Weights of a small GPT-style language model, trained from scratch on English Wikipedia.
Size: 15 layers, width 64, 2 heads of 32 (1 for keys and values), vocabulary 1024, 0.87M parameters.
Architecture: RMSNorm before each block, untied embeddings.
Each number is 128 + 32 x the weight over its row's rms, rounded and kept within 0 to 255. Layers, rows and columns count from 0. Numbers have three digits each. The size before them is the row's rms in percent of the matrix's.

# layer 12 attention output (transposed), 64x64, rms 0.234, rows 18-31,49-63, columns 0-63
096:179092089143138137120141140108180111140154159140169092120084156100142154136174140107176118155191117109116147152185102153121168081134134138178090160108127122155094176084082058167168096070148116
101:105082149082105113126171126131175118109112128158180113185136099138115175186158088157139145107106077070122068134135160150111169137126182159119131162154163139083079162147157158132071177118094164
099:141117102108123166168141131156109156167200137152141116141109111134072140149090052151040118177158147108065103103093122144097144129144129104141100149162122174073107152099116099065078131110111148
085:114063162106087132131144148137057126137085148115146145054172145184123111114115130093113104167104110155130145126024071079136131104086163172148142171155099133142090131110174103134145113133109131
086:116146115175121104100118110052159101187102090083164118111153149091101097083118150153157117164122164090141145142119145090109128179168117114102129108118096143173149076110170097175086065161099066
087:136164120104125135088200117117150126086095082205138085115158110165139179110158145114120157117172157164155157110141076117121193198108127130158064168145089125148151123135143102123074162125153094
092:134142186116149127151057103140139146136140187193138128162139196091139064075140144139082116136126087125094145162133092138174109191147130188054149115097111113164109133101126116147112099118119166
092:115117157129108125104119113150112166073116117115137143115137145125116156186124188096130137139126087157069152190133106075143208133086080089091105148054129152073139108139171178117142170125113078
094:123169113119104087114108143140107166125134118123152177119162121118108162151094177216142105125153112110126082114053102153098107116136160169124113158169071201127086128137149118171164100046112149
088:148176103024150110178173114116125179128137124140122124169081163180114138145128089057091135037136114111121158156118122076120135121097134125112143131145123111132124105147127092135100157060169145
086:095086116158096172119126105190119129194117138156114092142164117046133167148131150144110134123119141121098036178093186150116156155091110176155137167149116138119109113110154110096191161164135152
084:133164109111197105127114079158181158073113154135079129144178154069170055093115155180139164153144125166107128155169138112155137137110104145103119066120149115101119131128120117121078182063118098
101:128125059155108179085168087086139117118109156183108164049142126135080139163140164170139153121100146157160163136105072089099136164113127126078131108146123159161154147089108109127047114106112088
103:109191108079136182150176060085136164113132141109187126097103126167102147191165082163089151107112136112127107118164152169135144123111126099166091142130077151104131155182097136112118128094153204
083:167117174118142131112073099191092118032158155109174102125109185125138153182125165104136139184147134166187126044147115112129164071129150107102102132093141103116099126139121146143150134158114118
125:093177161143109187104128119150100124100128124108177132145162110116149097155113148086134166121060148121182102179064158084125092122186110097085134151124113204154169103141121154106082150183105118
104:136176192081132102109141144139083078140160147159082142186092161111130116085118138147095142100196169124123148131053082125124102148137140126045134115142063167133153108118099108094116091163128144
114:079160115137160098171093142089137157114073094125134057098069136092108097122136184108159123113153131102172098105195171103109180155101082133110145062119116118153125174177104132117107121133171160
111:137209099099217066102184097154142146136083181139123132184137132178129146117142143147154115147146096105091112133147110128174102161116107103066173087114120190114145142126125152165127151168148115
114:129167123079133163119135212127139156126120165177159162234106117148188097088126118150114152137109127147106127134113146180081110119131101128092130149144093166182066163160095108131102116090130092
111:104120152111129148144116124097138162158087071128099183092131134148161124148144035146171094109078113143148135159054127103117161093062131152149158103144138162076085065146104131119094116182113131
097:081105159150122148079105094150177095120192056157105124163113103122099160144116149121104125109104078185147097128159169105117141115162133081125137111116152144090136172093164146102075195202148119
115:147152134122069190139144106081107128187144077202155121112133152131166155107157151056149096148113119057107158144105105140139145140142122157154120139083145166122102161148066067127109096128161179
105:101089132123145188151115101117138108172138102101157162121094184164095121163182102144133146114134190141131202137134189176107205190165128116125139177137129132136113158166111142120099191104149110
096:095113114126204131099086099138155092116235125117138099119127087119119142165125090108079155144149146117113120092173115087191102100172171064101064096132094135130105151157140128090115138107141126
129:184111104158135131143107206104217077114187145154128172148128102147097120087141132107162125168109134118179147091134067100156117136099091080087148159119122067188113130150118157117116109141134100
107:158143199124099087165122084132200126100151144150135115120175141121101121117079162147169116188123197108174099165096141087140053141126158115103161167105134160139178105152104154125184139146150135
088:100113145144137134164155190119144125118210149081095099129133172088062091072127108122129087104122139070121139104145141095143117098149148109133162102110178121117129108145096115055113071060091165
111:131123043155121126135103151143086132129112144161118151134113176178145144090134142165129152182081079090128124084139065160128101079102137137172153148198137128099092154066161158189135090139147112
# layer 12 attention value, 32x64, rms 0.288, rows 18-31, columns 0-63
119:110116076133136080178154075152144155231115104079138172142121120107155166123102121148113138102155137112135141121096167129098099163111092163167142131148116087167141200131148143094082146145205100
104:147120134143110161230057111184107148119114170122104114120141130120133121111129117156149132110164130130157174120136094193140061130134179106142091095132084085084132084113127130128131150154219099
100:115155148109096144140152107125138102112184130068077109132138154184088106121103121119133103035058147053138143143111132152160135107069077134136131117127152114138147107172097149187187167155146121
096:103133137191178140107120010115064128081168136124150122125131087106130118170085090099144135126076159153178116131164106137111076144115128115156135114191109151101103101124102144126142119172134183
101:128140132115105137111106089154141165123077153178132189085109060119130152193105152173139131148136172123121109104135123145107097073096123062153168116114135157168201102122100134099110121083153207
103:082102104132155130141098184163094155163083087118163113145111160127092082213091145149168139135131124077100101126108112132195071121107141182175150149117158175152106160071135079139111110118117117
086:083141132061139117123094146110107087092055086122116121141137130154107190090095131110114159179152175190144080097169128173089157139147097131164120096140120074189095137105086131117114095163158114
106:119076142147090085167082118137120109116113147082085127142160096102120126110133121144156091116104141130168127091135079173151140096095148163147149107092132185182119196101159101075179079141076058
102:176107156090086128136115154190122112128148163130148138104071133139126127172068093150084111120097084158130156086174165204131140088101061158099113108192116175113149161104087132146107120171131116
091:123109153126138163162173093128161035101107115096171061175126144154107112126100135086085168142139135146105148127071189159139149169165125085133101128154121066114173128136126146108191100152086118
114:179129187138141105148145146078098105146111101123101103141147070106159181133121082123084083089115093142128095123094113127132083086117116058100121099116103136144174082077144159147094087070158190
101:084169107154176145094100118107126128162122085103147125158125073102197133115196124097133124099098126167080153134107150076143136086114145097200081103147079112170119137111169169143062128137137087
092:106134070123052150108099149139131159124164133133146070200155107101117145192108110171114114098131158114078089068060134104167119085121160156135153084163172083132124083151121133142122116090145110
112:156126204154118100158132153147103126110090163176194063142145122154150035110093140125139111106138107079149123138139116135108144202152142139132151169127193173143156079166167090123107125111141121
# layer 12 MLP gate, 192x64, rms 0.25, rows 0-56, columns 0-63
107:142122094115078151144134115098135114145126105170130161129094091129108111078134061123183185134110101151104152182120158221068117165141165125127141102159125125161164118104156201140133066139105090
106:123087119092138209097093133108145110132197154144159088085069100108123120133181102148105105118123146098113142125184103180081119063095152123098157134115155104143172134148113184188096103122163110
101:118155161127126180200119130132133129162143156108158159070120089086064127127109163115137161099111111114113090113141090106090105126118159128147202129049124189161165176089129147179165142156162117
098:115132165126094097162137063124138128101123174144100165128118132147110120097153140106144148145122110151133098175137163108108210148083162197094159169092140190157112126167195141120080087090170080
099:137096115092213106142144092116129228101134082116197095134131173097146122186135106098205137146135099150106136146157138178106119154153147105156116118162130131124119165069141144112155104155091129
096:153172089184112147143148142126131065180184106094098140132134104083140113114079170163130090134144072139102135135195120116127171104114113117058096092095132170113129116096125087172169154150129063
100:111092107133076147123134142055101111126148126130124139053103122161135155190092168109108078086081149089105125181160117115152115157141105132179104211148146157161094168125124125126084126171123179
109:100158138080110129108149085155140142132133113104149172186112138176144189131074062134132117122208176123110088150146098072181113122114130105108170144093089156173176119123156131143118101122167067
100:131093103052125130129149133135163127115076098147135140143159102144117170213168131139129096173194121162134128159159155145107128112178161201089096138142163167131171085115143174110075176133147130
100:134119117095149079069186126139149124139153095123134075128119146155114099116132081111198174144144102208109081109109137130153137110133105174085130192130174132120102115149102085169133139193190097
105:132102115095072136168188042124111157146144098068157090180129177137106106110136125209108169099148123116140143103180136152117104086102120112161105099126110151139156095148141060129106085144098158
101:117164073114101103159125138108163117162117111107088077189149101154174163193089105118106122187137139122082145122133094139086103121163117089077201151128077127105114166119122052142164098128129148
109:115134081149125139106103133129172181118112127124160125171114087176101160152134133096181132166179101124195124115145084179099143092094116122128079186079154116152146132112154167052106168159072101
107:097138092137134140125119139084113096148103052159133131085064146134115100070064187154153149191106117127082090162134137105121158071083147083075104147099160117118135147158132104086119090163124098
094:169189124116138101146106105117087130120163144131140115187098127116136132091229152104095122159121135153158131142171064175169176137098171119162142101126160099125096121084115077108135130094051104
095:072151149138136127107113148110121116091143125136152209134119174125131161166080144112135058088122131136118102137111059143124110136182048177136127136130078108156167131123170121109104166212148093
106:170119109142125139113114171065132105203134166139132125106113105139120132183129115080107103162092136079136068166151156125071133170079111154138204152116130067167153123156095081119146125139065133
101:156127150119086048132156140153130149151148119165128127130129154123139076171131132180060150169116144120081183084154105077137134102127090151104110061119129065119152151120160092050108089094119133
096:078169114145090129135151078117130104108142065128131163166164128152143176164095164084122116097065106142168090114112127129113179095150146160145125114093121106207081080110094154147147175119126056
092:171160111146109178191169091142050091053120137115101116113142109154155094181108091100171141125057137171060086120125126101113153166120114138111107120137127094142124166118120160062118125143138106
101:108144136176147090144190135122174133108169131136173136141107099135127054120135151100130104172129100094123066113183099129109156140142125102112155178106139227127125129153153104131089189083065128
094:139148051079100188177184129151086118151129157174128143093120138147173118147090087118151178151106133106121107141147199102099140116127123138094178147118113156089122109128091128050192123154159112
103:150104091104105116157181081098071160104170091138157153152117162141108118123140148144080134144094104073063139079099127121133139060187116080142171168095160085140126162160085137174154141124133169
105:182189125154102099103106127140128123148163189142115113141078152108146157115139135107105055134165134201099126126085118152160103058114165097158119178150118116145129116116083093086105185169169082
106:130156157169150126152083120121089122156134138121132150122138118136119110128048180112095139177124107103134133133098105108168099114113186120170165066049114149185125149098112160137060135139209086
101:146116069138062069073170099106156116121116182205174091102121119115158062137113065097155140138067127145131147124119138137141116125152175087075115117135091109115123147162129071135129117151162099
104:098122083122109145137158158160142172138178102160099151172090125177156135127091150098142112105134147198135124124125131137132081164103127071126122157098139199109175097210145153090085194157158102
097:144076126105140095213140164121101128190079098144105138134102158129179133124151060107124129140170074108092126146144137137130186166106094133108159132134071088168158139102105178123144145175141064
096:216127088125104110165120074124146130101092102118170132126122082156103121113090150122140111098111208139132070176128081117094135159107075159195131140173166107125150143189112123092157156141132090
104:128114099129072118147127068093086089074060111146139116160109093175162150116093135094109087075145146158125100112105118123084136128180157163090149143167107097107160098169213157103103114163152107
101:120132126154102096136105193123123100174105111139136130173145172158153039160152136171104132152180113145112112122132095120101201077187122095198108164118150094146118113173100131141096133149063116
106:065126077164080090153077111136118070102125169143135097137173123122120058106125133069095103122075128132162096170122130102114087157154196091113146159110128088147106113125082150080144154124099080
098:167132119104168113170167098109066126134113099153111119097066143126099062144163162101121149153087226134070112151126111095141133085106113106166141146161150146160128150162127140125092157116207160
104:096108118114134150116101130154146134114081196101137156094149117185152118134051192122181084150130173123166141076156136095102148086146172148122120107051179138113076109125098070142141103126139140
094:176087111089108158097147121139099132154108127149134180097130148197166103100177140142185079073113130146061185140092143138123144149118139131070204146115088103144115116113156110095123182149156165
099:120080110122154144124136145119191095135144109094106101113113075131130144104130067134117171081154148131132091112121093175101194067129175143091099116166097156170147125159063217117098105157101120
096:145135100133139124108082175172117091125080133171145066065142167063093140173052131114107083114169139188150126100126082137128146100179092107085137128116134138104136151097092112186097147155122142
107:187146091135166134147152125120133113089081124189096136114075130082161124155143138128145147135107196161162180115085140151084114107170191177168119188133124117118155150093106141165097108091098064
096:143111115134062155138193158162121159160147174117182158144180123181095129123091123111097113121129110160153112129101114144091141132157128133066105099123121181019138139122132061121138147115071153
103:121142123152146109144150066121136147084134164180108081118150132189119137206096125108084118136142101123097084108107164183133168147136142113131084106124136152217182090097155128136071110130066140
104:168134070198114100084179132152160089109087083134160145088123126091158070102132105105181114156142109078164121174158118116098138091118075126085115131132078125193153124106072101111129114127100095
091:118068095135134139151172140139083122170144164150165076134106165085131085136145155103112140113062090117137151085115177070203130071116117120120147151138177110158151103133160154121114175123053100
109:127083108071117119171108144152076157142115143177173126127179054129143140129092130111179082088117073103106095103179085086127160114130099053165108122122099147122166126147090130147106140083127177
092:114126140129108102115147087078079093129138117141168095112081072139067095145091119130132150103087149135152142101096165115118067127113151078065153141099088079062037140163143121162134143109111123
096:102047137120121117150163151106120159132134138105115147101123148154162148212088114113174092105086191082127075125148099096114094187103151151138135143150076070089121112114135146064161080119103141
100:144099163129142105136116138133105080119140104189131221125075103131133161098187145156056156161171098170113081162092098118080109129125085159113112163108169123140113188122105122121092104172132096
096:116143130100144105180130095122125147116136129124202177161127175123172091143220166155088059088116092146084109163125185143050100135139143106109141163119133173135075126124085140133130114130133137
099:144162061144137096162137146152098097166068053130134111130099124189159113125142140142128158128142099141112178151137127127115178196148130159176111091129147134123095080113078096072131049098108153
107:096090151111136141140107088170104144136171069140148073080149123179102073126126141143110127135132141134097099191100030176109097105135065128118144106123118105145177054132118116142118129129178164
095:107139157150105112116119114083136092092106162141171105181151145175108051150119148129068160120051088140163142140125077141108128087178169195129114144083159104126145130147167134105098135140070172
103:113142072166126121145096140083163121098166146169205115154159124138101136172115121191121130064117153137138109158170152152115132070182117042127130112172137130168118145071107169147092155163143135
091:140168131068147126126158174105153111150138125080139144083089194144128102154095115110105152119120075052101125184102139109053109150131134102155117121080101068066136159098176140156136082130127114
098:145099133111133126133094164114130132185113124123194096130119177109115092122144123156127127108156097120061099137148107130100093212150167126142113125086093172133198115088139081206094120201149136
093:155158111150148147114148168088161136094144104125156085141086168168128148141138192109072050092112090156113147119132195101107118070085110134074188134145096116132130166173094125100087145161100148
098:100150104127120105126113152168110206144107096068114140130146103148170099175107122184188136138146086187136119167180128121077095135122133095170151094112123125128084055132126100114150077183152091
098:126160131078142186157100128126158072128046151150102086152123121158063091119176147113135070126178128160101118161134127108119149092105098089165156120082139147151059112073130132074136119089116145
089:119110169116089075135117135077179082137143140161134116111101125118110157095114158133148124189148121121060122178115147105167103144217147118139167150050170133166151141091079146105076086131114112
# layer 12 MLP up, 192x64, rms 0.252, rows 0-56, columns 0-63
105:099167084196125136134152138103100181100178111129083134153108204141127104110123135126130170160164169173074130080095174160116130069142130166140180143125134175136172105152098157133126141126196152
114:126138112111128090118128142108103093137065112126124120181196132122190147157084101145202116040108116157112142117130159078147112125152081147130094200162144115097133148170109131067153107174126125
105:134143117059140084156075143172114152190124117168154136109093144141124158171129153154117134087128184138115122110208106140182090163112110144134128120140106154136130094141121127110176133091205214
100:118126101129136194148102100151122126107127090126142147181158072154103154143143067144155115053130163105105090124132110098159112110125145143166127097114076118113131155119225156119168219161105112
098:104164119185078191098165118145106092173077130174150120108190094116082102110167127126061143100152150099103135128182117101107146088133092161123174117066106150180143100164159134149141110151100137
094:076150140102142148168166129101114148127092175132109089139158119067110148116123102146098103151129134167111055113064106121097144082096156155161121169129088113123113095129065137153026172158142136
103:192178148145168159116143115139171135078128134101144172185153154155080118137109165111159152122115153116085151073095167171140173125097127126172149097082180169046125116154138105112089141115091096
104:164096124120144129082114179149154111171175137166151051131189169138140115106166128128108150131035163114162163170148113123167123064150160179092169107128139150135139148136098127139119191130140165
108:119151122125164152183076107130116138161194102159149164187124133133171145119099125159096158121123109143086102194107145099155196152102125135188167110159145127049185120130105112137136096064113124
098:177167109109098077134100104075127191153168170119142137098164153125133141187103086169133132135183115103104134156071091122146198159145115121119133160134138185138159120126196117091175158177120105
096:120099147155089184122154073102064148128109106131122139133150119115077124130122139137156146130114154150150177116126188138162154212122179137129124160190149066139123164119106178083139050126143078
111:170133117116154101119150132070097106096094110126072083107132094123149091117108093096118144168083156130158136152151103095136165131122171172179155136157196155149098180062054124172107099127175145
111:116167119090082132136098080226127183140165104136145162111147073104166174152101101182111133116107115118100151127155165072115165094124119138154150104141176118159095116161119086177105137117193102
099:061198128070166124154155103132133120139169143130110119134124148112169056102156104125146128157156125133138170114160097150126066151103146174079126151119141153156114039180067106090132139126087130
089:150100143104153160202119081122113092136120165104121096116146082091143073107109078087151137166119105121111168154144119145204102104193121120149178147190140085157109114082110131197158161116116125
100:147074142134190121144152089143124095149144194147073111154121155060074140091112119209132113143177153092120107084123136139121115128167163148127110074088166110190147117129133111090097079115165135
117:094115116172113112110136169134127089173138155151171095164179166166124098133141155108072116161121164059057126112069146135138096073119100122160179095091093120106109135148080081178120148161102116
105:182107147106075105180085060076166106108167142147092119148144127142129150077232100083073135116117129111096130122096137161164152144127159137138122160122119135112103165064131103084139143171148124
098:119148130217134086209142118141123157078164130144108155139103143135148122148127123053104072131110138096116179134124162097139162100130124155145099161172182068157142111059135159164163152116099119
093:247071180179178140119151095148102130117071112098115142140176179106150131131090103132130152094164155166106108100163134089131179162179119083120121103128148089116123159110142141138121115113162134
095:177129101127109111138168125174150074187161122110180142083178122103099153115128092136123169109150165150173115060167129153127167115148077158079135096216124164125105109113093168103125128099146164
096:139079136163098131126184115173149118197090129187132133106132128161159075136131104168065153133170137128101097069152134159115192112119148097115161101110069111086110058126143167105138075134114133
092:136098086180164192143135116140154068111144154115130149090144089115181140197093160182150073087132120094132122129122092140072158127097123125165081077120177162145130162112140170153176089153137138
099:122155138133119109046133102171137103053150171087128109193116144114144138115189179086132102134165154090150138062114120158060127083135170163161084142117140140162114160109113117151109180142139123
105:066220135155094090114161107114106103129131089164130150130136113145130089135136151141122122090121159098073173088087138201132104111062116079121118116056092152119129090099091144117151137081140165
099:185141138159112203140106166148070126148147127104131113128153090104138140125088146045072121133155132096141126142134142156218142139123074172115124105159109089158072155118175169166112095134095123
107:171161103106146069117114144170161159139126147186129115187146113160143093096212150128093151103170126154098105093158120102094105141158104120094077118148155133158112148172109183073094182121074124
103:161166109124169132095120157159140100177120071108126125122129198125179121169111143150148155094148145138115130137103170093149094182117199100127141151083098083076123202146181183104091156135152119
099:158091114152140162080105107053174129166130160067108148030120102138152104084123080097165101133117169139089091115154140110130070125121105105112114103111122080123160147150103102075168155122100154
096:103147116134156117053101166106176143147179135120085122188103121168099153170166154123145105073148091115135154081117095096173127130067163127159100160117158189153162095158078122130157120148152073
101:143105175113092091124162150143148150133094148118115095106124122133126118102133167110058034153122165207138183130118162083141091100063150111115143124179125137131130112117052137144166144128188142
103:091098130069128104127127078141224128095146145160113151118200140117152072139097164140113142083119139111146123123215121140127096105129127149117118144092122168157125151067101149089195153137109081
110:152112117144137100127123107203087110140102158075170180171164095128105108103120126110175153143087126083056133166139102143122104192099111174112177145184117161110144142108056167096135118093127140
107:116128150181128143092085172181071114105144086145127148155149171145141173171078187147142157097127103182116130141142203147123123179151160117125153117135055154130163137103159183164095094113119159
098:115171176068187121222117119121100151101140107113136140129139108097055111209154104153085126113098109126119088165188127115112136140177183098143158138149137132134186116100153168105136121148126118
098:151126146104117116066118100128091180096113134098089087156126131122077158118174156142112121150121139178113145066102124078119183131123144185148108125120191080161086117122131067096138205178103148
096:096120130148137126080165161132132156176132128113082108099144132107201078127092145122137112161104164158105106127167123157109119123107152188090143198098172125129068116123133131198184166192075134
105:117126074153131154095129058138098109150165144114099129143170109088167085178109096079063132162136196141142173135149181135103065119130145158103112116117103120135099145143187102159090147083130184
094:135161136135098152125114164155145085166127107156149142107114109140092176136123114199159174098093140197131162123207134171128167078178130122107104144180112088173054123094103160140137143129100169
100:109156142138178101150142115164166069115154135143168108182195154090092111097100145057144128115078097142155170182168171124123106180119122136105175068137137136114104137135104165159137175158093090
102:134114133108174090098134133106123139083124127097126134133255085063164147161137125128176093168155136118145104142104129139101053119131160145120081106076144149106093148121112174156164158162109099
103:114148124138119093195130121167135099130118078124118199109133120120099165120164105110122188066075122068116082092137112092125207140162113080127187116136098104134132103074119144162187131147113117
103:184138104105099112142126113166134129122172211139175116173143144124117124140182155165111156147127082129144137149099124180130079157176124136132198144108086204161106120123061128092138095117067130
099:161130110096163134156093043128186093160130120155153097143117121110150048109115097115129091106174131158171164136104173112160133132108076151179103098107162184121101170115124056141123101083143127
096:130128145114161100153160162148127130134146115062160143170084175108139114072127084156088099155139113164148103064119193161121151052126184172167184133144121165172121150116151099102112117111148179
096:178100124166092121135087182061183101150112096136126138133188167124138128151127121129171117095085136078105121093102148140080131143104136145150078091166171180153177156178061109096154117158122155
090:121170109118122044076131101171178113145148164121119174072081172109114165155092084178053102151139097133130194116088140124130144169121148101105124115116153126098115178092109115144135112185141144
098:117168125119129067168144132118062096143155055137144174120162100111175175129143112126137111108141105108118111153170131078101121133165063088050130124186051107139123121158134138126143175155091112
101:170091124158153094103065165109154142116123128136159136107173105106128106109125101099123105170104141132164141178161075088112076110145127117035099137162097144169125207134124148158131189138064137
102:126158109184157160129110112124102139105183116125138172092128172115128114216132129176135091106150110111126159144119148112205107099134168096158098128080100129189118113220174113128146094091162132
099:076092066109115119176106156099108141110132130132170209113196103088116169085161151128097074177156159140162158128175112058109140139147104096135158120086119113136161136144166137123162149146081148
094:094125150116140130108157152106138153088113138149093165109111101202120144108133082123116114103128122127162218093184127132105175169143164166109159119141064117163096159151207137055159118152098145
100:021153160113099122157102113158167141155122138067111094106123163108117154109165169106159136086160139127166068067126116136074102167085099122093116134090154158146116109159130156079116107154106081
090:164159127140154169091150118117116160154132084142178106127066121178089165122157138107094145163091114118171131152109107086181105088118117103128159106152121180068126155169145082071126156214096116
104:105110082087154120058173128116124154114077128079171092226177114183131099156138175147120122133103115129079139120129101115094186082129122098140123119096117097147120137141141097119181073098096153
096:158136107114110150121140121179185108106089168120123120113101127134132106129172135151154095115151179107137166088145143157054139113099112101139215172102068121085146162077108108103177051124091135
091:132163115164101102139096151126148050136123221165121123130162138082131203103142123089126170156108128088101133135089156108200113188138146135093122137117164146180156123189130144106119132101173143
# layer 12 MLP down (transposed), 192x64, rms 0.225, rows 0-56, columns 0-63
107:154123121162118151161126085190084194134111149101127112166072126147099113133119126157096165118211121100118129131119138160139124079193119111153139114184145104129164065111178172181085097171142128
109:046074139127145141129070102112107125144133163155108128122158154117140101140091108201147099118106100116115111131138157202109073112125077116144096111178126161149178120211117121101167098118081090
101:086090151161108177160063131180136096131164161120166114087155145090108137159157156138151170134099149076191164116093119132114094161118170155141150111103147196160146084182123084125111132107157072
093:167147161089126177120131141110144175086166146110172069134118083145183160104181151097160108180109061127165102104185097088142144139069120136127139135081169140119113140110114113108105116187073124
098:134180173157079075134139128140140146119125082161171093130153106164077093104139128136122130126068133104132139160136079137198167115138119154064135068097188060173072112133118087136137127128159130
102:134089230117167120139091117118144134121115148125134092132109143100151105121101118148107078163052157141102102104133113135151125111106078129088147150123100116095111094120191089120065167117168220
108:105177128146096204087128165108149122149050117118090128132091180207183104128131120140179094140114147135155095105193140115106162171141153098113079137167152112115097128120108173141131085150146093
097:084151139159139148180218098150124083176097163106095130117089130102121112106124144115145091102121094156120161109157194090130077113138128143150124139149071119157154073151125146167185059104106089
109:112141070118111139185095092138095116116124127132131233147131123121084151133074095111182077167103140100109102166104167135179166147139100113074147118141116145189118131118196111109082148097110141
098:117097147163173146122125120181097116116101132121064117058090168135148051125087153120147142143094127121152173149137090102134103138089150177114108091139103097117128105163081138189076195136095079
095:089091149148098154174113140123106110183178127125051115129133134066143132115144119053085129096164108183085118124111084190082178126133130166132097105194136116154126075145134129131099117098158156
105:046140139163111128177157125096094123127201116092126158134090104159095193132110107106147170105131155094113123112144145154105117148124049104122140165104090144101129169137182140161038112094128123
102:117202153169098109175099128160094088143130118029116134066111110080112150167106183155090077190131135152128133137114115144126085171127175114137165141104111132177146098111139123146140088149092144
092:110143158141124125139140173143165076204126132158204098125146136120118176127103114143130156071139091156164150105100116085162180111136090128113118169145056090120126183087166135185133096165095100
091:147135125165096150135104118126071147085193214110072090132079187152120154124097179148146155075144167094137103102106133075116142135114113115124145141098168169074107149079161104145173121116145145
100:091137115125105127129137172138136149171180106092091167111153124099127174074087204129148084123120065131155151099088116139073109120151092119088135116084145164089149111138093075150133181192116085
115:128140133149091166106111092164116102129068137123130092156136133126128137110036089102046153128110147134112122149102151121098158147082132208095197121145080138158144102152123076165122154157182155
105:116094113134068168098081064136127082128088119115120144139147140134132175176128167117159102126096131080081149115058095133197086122127116083137160113064187100135132114153131201138114095126150125
099:116147157149143146133100132138190102161133114114096153109081088116172163199167094209143104155142091078108111094103100140152118151152111097177164114175140095166080101149096175103130153123082081
095:070121148164165209119090116066162102140068143146094187121094119135105127136161144123107109158117149159118104105045101122133166083119110064123122158067105129126110098091089078110123148121110138
097:122172094100195120140204112105070095138189111123123133116121181067116183128126144075203161164135178136138080146156126127107097125143111162157121148142085142147170128167125118138165117157089133
101:130203162123160108067083169158105098122092144125127127145113207128083110175129164135145128154138143182120146088115148126091115119147129064162084127159186135102066130117131143183108065115149135
100:151155124186128123078137107143145154093135125133130145180088154103124110150036179183131146102148186123104121181122104113102085104111095147140091154198158141136105089088177126148143171069129150
108:102125126178072165135093065153130128074130097147121123083074136159151092122151052150127205121185153111121146076170108127104119148132151131110113117136076115132139085189121169120149098148178100
105:106113075079170114111081111112133106198106099142140097080134172109095102142219133144098136137156050131099119086136078099114183118134152114124088183182142127114103138173138114133139133134084146
099:125115099117089077097091103139118123123109159175202142101121121110119081150150066091182187133075142123119089204155125165101138084106199150119092106152131111110138143146071089131155148115152122
112:099121154126181152154108147094113161137097090176117150124167079133099144121102149143144194090149128090156133145112100109089161184122075094062137096143155115099048126101179175104112110177099099
105:109159168090127137147077120127136105110159105102138144138106116179134187195073129149154108144129096101178201074089051108097108146142116139184072131145143122154107131104097098120090097094128173
095:121097082181089180087155110065107074163184142060165136096180126066141095066142158115141128156096083130156154106131141106128140173138143109100128146109160159139140159110130132088118071116160133
100:085128146172116119166159163157135116112181106139123070144124121068153115147084131168141178057180119139137152110185070132156079132133089130074127148135130091112163106130158091114118090124207096
094:134151065127068153167126130124177151120118111079188197151167136079142186144167129140164103145115084089164177107110126166092061139170107101135094098156194149132146139133109096140143141125137111
098:150097060111113203088113108138095158150154119149148093156077080170147092106124132107113157173111092189166104094069113175094141129106102112161101141107158174106115122115131111127044141117164142
109:080126122103199066126147124091145143120073071137114117103123074152123092132170150176140143094096125111130144146129147050107119172069154126118141119153139198094146134161152163107189110090137087
101:085145085097149127153159163106154073130099158090128067156120140145176184090126119115093104095145140106122207118169118109147070133152069091153134100102146148164112121097056111169121121085117170
107:152114168089129104129129077110150129103125141073101102109125096164088133119185105060118094112126123128087134191114112152181148098148177115067144108125090133159178136076176124097065138132085074
089:173067114165139106126163130107120066128115145172141146166104103146130140167081123074111118152147160172110115093135152080138108086215123205093124150120077178155135122131146169085169130131117093
097:104095096082104085131133097081136177124092131168106092137124141084108068108153104157116070157180140113116174129126092131175065096115130137088132105128104202089130116130094168122093109147059087
108:130102092139123162145128144074129120134176115153118107131125073096110100177167085108115167129186149136101128131117086135051091136117131137101078103144072062117091192155118136170059167090135140
094:135104158094184148120108141106168138149124100062127139170091178099124129140150141118196185080180095154087093124145121119151122119154093150156158155100150102193129173140084160138170099176144185
101:138136152214068083175146133142130110099139075144147150138074111099163172122152082174072107145126135119114114088120086196084116155153148097070139132121134087119124105147163110156096160159165091
100:085157107175180176137189148094134085096154137086163140086130127121141181122127100122108122190132120084131100115094199149108111099177192135104168109124164151155110119113099120140171090075145173
093:154113073103120130091123127183082115145047176108105087182121178068046142121121070145155144123139121134152168104144116137120105173111113065129087117109119109161168155158147120118139129120155180
104:179136161175089137114128125146108145123067131081146116179103210101108169149105184125157102094164082122118160166081112181136129139130120134153184103153133112150133111153134125041097100075124127
096:172146132156053111133127106153197125102132124082151147137177128149131162149186206065124107123199121131095102103133107149075169117161133126132104114128066162107161093140134100067129099136117115
090:187164108184142158091131169082081138108205147176163127134133110146143137156065142116108107097131108142153091105160099104158076168092076098150112091086135116160144088159114102125074143143179139
101:107094142139162096128143126124119094150179094141068131170109147090152130119145118098059084144173133146101142108041146171180173184141115146108168099101094108143067138052109148145113111132146113
089:119133135132158153144122190107109140107158115133133109106166141118121112095068124224200183086133136101134146117075176172082163086150080105141091119123095105104121138077183121116164153147096149
094:132097065151135100128174116119120121150134124123162154113101184086132121142156094077073098131170167159110179139125156102094114113092128151190160144078147139090046136133063104092129075121162095
103:142093139087140200110067161136106150136186135124101116161188145108169139142159127196108076186121159124116142209134115153125118158152132139152136123166108168152111165145148117166204131083132140
093:140133162128166094135140102194181159140118148119112152123100132192131111116128091174132142112198136112052125160115173173131175115107156185129144191115138141139077076086111164185145107148127100
105:105126110163112144110138103138144161132048184131139168143098113123093162065111104035133112066089131136143139131112146115084140146157181162088106149066163143117134135130078118149117170144139195
097:075156031108141083132130161108166138176150100138131098145113129148134105102122126179093114150204147142107117101066127119155117160131101199074067174127166172129148105158124128124124101144166131
098:144111161138139129095063168114144195096185113090150166147122127122123143163119084162121147127126056152144078116133105173203199062093119105194115154145135126120126126151118166103150123143130161
094:108076125138139148126153125094129116073078106068137188076183095120114186076158123120089145142149144169159084144123106149122130108088135133059131200174179135110179143121136143151103167104144146
108:133126084136100139136186096144152154115136163115142140177074155187087083050154174079129156110142125140156137133098141108172131109118159114148115141094134094087126147098153068108193202139103089
096:133103136123170125130170081099114134118104081136108136178146131124126126187135129158092120106132136158146085119100110202216081140107151167098095114151114120136129126088133189125126206046093103
101:187123126165144117049118143165077096110160171120166142107134099051143129138144085125109166137110152055095122096119151178117131171122097163150102133145105155094086103158167139170156150094168173